Weights of a small transformer language model.
Architecture: no biases in attention or MLP, normalized queries and keys, capped logits.
Training: a variant of Muon for these matrices, 317M tokens, 4839 steps.
Each number is 500 + 50 x the weight over its row's rms, rounded and kept within 0 to 999. Layers, rows and columns count from 0. Numbers have three digits each. The size before them is the row's rms in percent of the matrix's.

# q: layer 3 attention query, 256x256, rms 0.164, rows 0-46, columns 64-127
# k: layer 3 attention key, 256x256, rms 0.161, rows 0-45, columns 64-127
q0 097:488472572461537492460506480511518528516540488514536482461475551575446495477640427499508579477519517510499381454547555545446561500450588533541516573519457420515594446470487491508580503477520512
k0 108:488515541442489559459486446564517494455527406558624466417480503458383560384568550460380590461543468490475500514548549570554521512486468545502474572551440422459559557486464459553501492357521555
q1 101:521509520486463572487469537502530542522461491466531536405398504391533428483539525475494577534607449550485545595519423500517460491569482512459424559616391437549506602567394487485498546460513520
k1 098:514492465485518492561498502455470585539554473454445473499451528454510510568483354421515520490524527532530506446415482479546500447521435470514392537532479479578527511526493491459443486457458557
q2 095:570536534491478453520528476572596471485491539508430461422433532434454552434510615501557525419434529493438540598482463552488481430539527590524537507484447494557440529473471353532497477445494467
k2 098:529410460469429441530526439545521536464585513526455500541520544510491552515542535561473480537498482460482437541472575432435507481466562474538509457489546536492514510548453500591453511479560565
q3 100:498480421555504405508479478520462512507595469482482587499616470553450459528525457556529451481510442495549548452488500373435414406453585495416544515513478416536480417560603503491322508604498572
k3 107:467518473440424419500542435503464473506498517538538457466479566548453477496581461502488496519505457528418525544462533488543535501516480467437483436475592515500588471441554488444519457500522453
q4 093:477523530484517475528514526406615428576488505438477551436535555444540585446543418577530509387524446494510414420536382493510534408621459508540446445526549499514368480440503411404477454514546508
k4 097:460381528545475542527466491454505463539557496546566513517495470441566322569435562449479592518555579508519479494484615459516438440537531478454497449455419598351518531483443420522536509501533486
q5 085:506468525471499605439538475408514416451468445490510500456495444547488523604338502509484447563455541540629396428502493544513581544542528475465604471435477561527416459481531523610538490517499494
k5 095:468526529439424454510483362532490574499419543490456525540565588504541498435600468575500575512519568525488573550480489566471574554554533605469567512447464465444587546443504499486412550472589501
q6 094:498442522410463455513519582495459519421598607520569526367361457467486486527530442561515533422457566441485445572461494532562549443476437597501486527435527534524493537545541511501546520464576408
k6 106:495536351496598555457493523491469550453375495587408546501444488420564413422500524413505481477433494486492502589469439521398511523499428458539414478512497463513509509478572448500446517557462478
q7 095:502572531532439511564597493513519473469466547582606481442412525507569528429505491486550493532458437525505458545492532427449480535501575487522510425547436492532500415515547572503536527559454436
k7 095:494478509512530557407442578461581530519662427555493390634454409446411466582412469480544497489460487567527456515523460557488553544570478536456577446578511464549433488527448606467505439448444450
q8 096:489473501418537432541562493468494404418446488514604463535589507524517520425542368494517491486458430516486513466565571497509552535384532380488505435417416433506530469462501460444549566533490504
k8 095:462510513530470568526655490592522400510545460508517446499523474524521547449449465567603499553535543504458503533501454487500536392490423521433514505378504534458499511546506530579452536457524414
q9 094:465515496589611605498545534496589552451471517446507556563547457547526509450551550478506519412489484593533485480557617584573426476426492546584554609491487382478544533516458532504456496478450592
k9 106:416530539509515426553535529506604504546497513476468527460511449415506444461494467561568492517632542572517379583490515470535446492511469487628497551346555495395544445552503413497541527554509501
q10 098:554483406484441469491509529566550473450401445501467528442624501417533565478554509493521463519520446562547525621484495466437509508503495531566440485480521543456462640500514542417438506454518505
k10 099:488476560579549472568523593540516470523470567457553457484378496413455514555398479508633457477464489507444515545555446569490542468476491492410493465574472459586507555398536479504482563491494459
q11 080:443431458399472611479397585430481589533419419429533490475562531389527510543426492559525505459487571482446473441462494469425526442629503489403474468471420496557529494430442502447531466444506560
k11 097:512435441542542433528438473478420491447536538557508445584520534563539414516549568584623468519452572531473565523535532569489591589483466433581447493524608554483487429521464456481540497419460509
q12 094:514498475510483504439525429538534540434539529535531583447557503551457551561529440478428460473601454547403489543524489575585515554480514615504524537617490469481512537546525496450500526501463594
k12 091:540555458410452474456528590413441501477554496584514421508493561444649506428573562501443454479427489560430446504456511406461557468440500534504478546531474491494527473473471437482518476482516525
q13 098:485480516532402522498468450429569504531534527573572440458517504417374471531560612559504478571524594465520484513551496444478500489423483534528480515448522573470391556484581461596406512484468563
k13 103:473438461493541515496431543500490529511479620616469499560420555525511416461476523440547422501474507491424478564536582521567561448560491397590472537570520506475496564479467544485520477549514462
q14 096:563446498445564411562536491525496567556545557477487475494510465596468404624544499535488483490518499473493464485539474510462576461566500520416387416518489484439455533607424486540524527475520579
k14 102:513500409533500526514484479442395424436538471522494563514425511536482472459463539505426386473495511510463519461455419535493551580534525436567585455568511587458472475379614470491469506403437523
q15 085:470468517433479473477514525478569518427520409439553493486491449495533544553486397451519484524419473502482503463490427428527432468518612502525535471555508488513533491496454602516462499519434490
k15 089:494398447531556470454451484615544527479536412491518534494509403561493515478542583511500491522446524428563522478499452440576550467454573551559474451457519530488575422424537554499521425541486403
q16 099:535455458555453525501467532487490534454491507550472534482598398540461473596437456532471483437510537494526435411401471587550482379499449537401501407479495484499460509515484429522532497538465502
k16 102:538482475571459541476418493404455579592491500458518574442453506447499491488460577459512498493416493514495531531522454557503538538439474529532474454472502511383472493402599506473531543502431488
q17 095:540445446499481495533598434465514521524510512567514530507463495565495498506514501531461496469444501518504501446560396469493580539511564500436418523450542482497480462476521458525494480411588484
k17 096:502551426511506467476546425523514494451522391369496511468497575401570531555497528473553551548580506433446503560517439498454510492506463530509475525486589547563494505410572515494591398514526517
q18 101:481606439527450473585470466546439588460475566497584513520438443508573417484574629423574534496532528534495525510432536584507472512505438543519510571531460582498561498503460504475430507487493548
k18 102:497463437419486520492489559526376536546396476498443595605495373536515430470549469504471497472483576531513394562546531428510404539434550429559455505501516469495508535518472564483487502420479528
q19 104:441496526530465541585587505500547520421525527438433485484358538445494429492576501417486426531546588563442536489587484470534496489478529663526548383525539480520486539542554528482534574575495479
k19 099:449457522560479515483533346549487506556504456594567507476581547542538513516468510520488504442484427552634538501557444545513446469581484505468443527533479508481412486586421465523568505602523503
q20 093:459598588423516510522418583516417539433469548452507443435506546546482518579491488453428532464514511521497446527521510475575506393468526513468543480502508515373551467583439615506545524506489522
k20 101:514529384529493537507521620554450484457539418501488492460551499533514429540469528479576507426396467541483504582458460534537550493579504487545443542531533452542489410463465504434540503444513428
q21 107:537527528547496401471567533635512473578516616517490552422469485487491527507432588392541444503523557469540533462456422488580491375569500379460501544533525536324540487445495525438452533504500614
k21 106:488462453451542562447456488526503514507539480495445588493392459480507528481540555503501546576458527496463435551419513471527434524530485408572560547502579430658450439581489544476610524481480589
q22 095:541534442532488510622488419466483506381428518505497522493581464588465545422589523458410514516488526457515468477548568552500594518578432393524450431427418531454430614561518507400449433506462519
k22 099:443561456400504499509532486511502462489556468539453579482364541498601495481462561503429432527537491412465418482523499529521443506489507515463594516542515524501502506472549450593460530453545463
q23 101:522459462446490435509541471552437479396542446408542550480464520465565525472511563457486542501509479512585506467559526513479565414385512472469572495448461467474546409382457537452535535570529453
k23 105:532484518488441476485506562452533450578421491563537539442517545519480494560502468494514582555548489491455550512538464587450534502543439578405559423550499495511562446646519479482561480494474449
q24 111:486530414473550496537582506502514462470502490571364511538470430476513484495482437518515486346382487483538513456487617533475511575512541532570509575541504418414423471528501482467502515500441551
k24 107:481539555465507446553518538471580445487526462593437540512491454510426505420567527491482522538499569462538509524600575478495501521509479512512504524484518446493516477510420461555471511492554579
q25 104:467550420629537527506513560488496560552419502562508501495579527544495507486456514512476454484529471533434530366484484529640440480499525365434554521516510503563484475562578529516449516502477485
k25 108:495437482519481483559471510516455541477565507470497553453542442508404528483407473519492483514551443493444491545509505542485499433457495492514500512505549489550424428486552604436442526463541521
q26 101:417520457458525566488527544494482451459463452516560505496437600602455470467491516453474523508554488571568493492493468562615534493467467456483456578476490496550537415497583538584492524555405538
k26 094:568518469473494464498445537528509537469542495498506482510529465436415560602455492474469476469533532474480548455591525507450492459468518522540522490509467539641567521518421512544561497487386475
q27 098:551539398471541589578519484446467467509492405489510497427458551610472481539467586428571491556473531522472505471476458439520431556559485438418523568549524461449438494567382521558530464538502482
k27 099:492444462481509508484478591571488495552498545518381521429426508508493432453516497567433548445524605454571484580474564514483561526480510490512479456464600514545579447571486495460355536565512576
q28 103:465548506526534511489490512467490483391516479566494529440465553477537493525497600558452500472550443629449480590496478489581540486397528488501403454493532525529488440532564529488453508523551401
k28 097:513455561504415436509499467443547488543524452556514489484497524523462486423476468583542608534483476392426462570456426500498438515584534588422498608467407521515454557483451545586543407464523508
q29 102:541492457511522532651551493500501494496534519601577457467473521439406428378505534603565492480614493534525489587516578503532531457553477461513559573538481484519500436430603509486632516514405542
k29 104:531474485566495474455573489593499550485551481513464461355416600462414524522456522493480474518486477505535498512468511437537512517558494525470557601480487422474587470524516545569484548427424576
q30 101:504469581534579501504469547482430556453471568508392493549571511510535559382586474414541453579481519442499419542570452599561521459443495594495542380437500429540607483449450470441459456528423371
k30 097:449481459474484501456595502520532490467546500375472536412616496509542486484529570465499501474445525511526431545481504514518456520435546530509501349472485494551440487489510508430522491502471512
q31 103:480528423529517478533501591521460536582558503496509447547583490483494600397447481474436439447542539480448486453496473510534561568591533539557554510467436576571505509498462452374519478574518440
k31 098:492562501431509449429488502561546503507577538450546553500492431454456495453602539528429539499563513455472591456467486554518571555460519461463461514495466472474438526480460426497558477394470415
q32 101:451488384504491518523490486484452477596498533440453435562419478517512515446498495501471583491536471610478571557507575544538448564527459523539539506494465499370504483508562445431478553563516488
k32 102:445477499503510531501481471579414447510540463458559536480460563501553531511479449542470452433571457449529514573485510437489542565463567464369518425571570437561483560424466530430457443388432387
q33 103:495425490473574489533464485451526479518603525485594470444478448425537499524429453468476558471473510476569451507547529538494493589478450516448536513486470510495456480503458476492493515475584547
k33 105:509539570505408519547488582572485479525535454443564483529499513541459587584495571567561421469534464552473443518520555545473551545499503483470514497477409417547485466525567521569443550500463499
q34 113:474471498584608467488442486509521485520419472532527553592463514549564529504505538574500492568473493488520510544582555465453370465590512494463461560521535454532593488493545467558590519464591547
k34 111:469498550544484506564523525494435503449482422465511485560483488496425509533419619576453564526487508606443539468563539436488557581487486567519404491426398576519588467494501485531480457539504453
q35 097:507507537493544501550560478449571483495564500457572467437595480508443483471484558456399549469499493508600510562511567490541485442436530451480423461625500491496483452540500554471506591454568589
k35 099:539507448547492570457590581435526512470453467507464470498473497613505450476522526480521484485524483419541547558444507556499564599509579492483544529555456523440544549511550539466427520472611501
q36 100:504453422508517415558407528563548506521518461473460483450424516545489391445487473471436445522531491565593604560613486471517521449473518550486532586446468433495459536565436404460453489525563523
k36 100:434498419490530522517513480544531517481450434445544372511534428510459586456345519558464586492570492521511404454462529517504500460526546475509533464533512490528425598502509464548533438544483552
q37 096:579523510477495590524542457515573580475518507515531445518536596562519506527383492573523432487547452518531536567564565503500564564450489471469557467416498547450459476556530474473523537542512504
k37 096:513478471446546491494526414458426427441516533507448504422457447444480527475493511465517509478502469549561523473535491456500502444529453548421500447536429520526526577427563439547467481484548602
q38 105:512476459536524531519544443540548484468617500572556522511522534516457560516483452442479463492543536554537538477513475544520431514513433443479535442480463588513434443505540510554538541517484412
k38 101:428603561465571590446499438573456579471465557605464455562595540493560484507543468460563508451450436516501480487556493462541484575480485452511519527490596458529568554445501525421492475448510398
q39 102:405464520470544469504521387538552591527514459541514490579477479461500529538409461554533439403537446461572477564575511375466508443407494540524470523499601533504491517529453499476619449529446479
k39 094:453532492552488566570607537416497568473581491532541643488467473389549479469374425468547518533458505507481577483549435448572533495492480528508447461604497483494484511545513531475573482512475552
q40 105:510546537518552534500527470511555498570512457561491586445544498486471519482556500581538489414463563511479527477485539439547463493445479521524548548445463628456447483601470429410446497459451431
k40 102:644402436462454510508555394513484442445455528562586485451448349445520540444490522507467567564574468580513549511512495472556507507580452439540449457568541476421473493455494498508587364499487449
q41 100:482505458467460469494480510485496488531564595505533438492603562459380555495453585559455515536534405423466459455533509548447484480551461467588498429548444441560428508527506445504466584508525528
k41 101:555468485484540543502417475466491517568458597458469447610508526510507462468480520442491511494475505517513554532529534593489548520494536547481469567466522451597493447466504537496378549460447439
q42 100:559519530449600545411487479458467527430558532505446477571442522459527515416496568537458547551509484511562569438458476463530457446464446549543436544502465429472555517435489514467426538576589499
k42 100:451567528490583571480546419425500479519560488458516450535569518532493500529522567483495540509413557482487475526525515454461505501517444459435539470432503565478448518435486513518583462473488406
q43 104:451542467573500485518464460493493496389535517465475505488413540463497410490528502485573431478568451496529465433551456487507400486531566593498451534487537487562518497561437398390557515460504600
k43 114:502577481515488591522536568479501523537465450526522396571386491517557561508426463439396403441610548462519564409499510597466513513543620478446489507570474445431524540487408596507557436429449539
q44 096:665407561480484450555490522483488563502441536531528490550585455474482475450458460519541505559612471534543503606526526525473444514515459469503552415608444499602451394401594512549475523434440499
k44 096:449543462604432510526424556578560514434503579453593508442506455488509621539492505463571445508474406439500467560539391424585463545430536506530411503465471436554464544380536496469486504540479614
q45 096:542515488401423458542482530419614509480494532646554528459597472403411457564415470521477514423513448540536496504571475559578459480492499446558537417448443455521485463483565475551580442488493500
k45 096:566465484445484500431458451590547493541541550559546589526429550469479401465462442534553451444425534367445522507508504466482485489463515464567506548419564557475478527453546537476578435558521553
q46 105:549463563506489615529494537532464466504494545486518490475466509522521504456495473396480507400466463421482419561472493452496483450507504445451473481537482494594488463543422486559517530586466482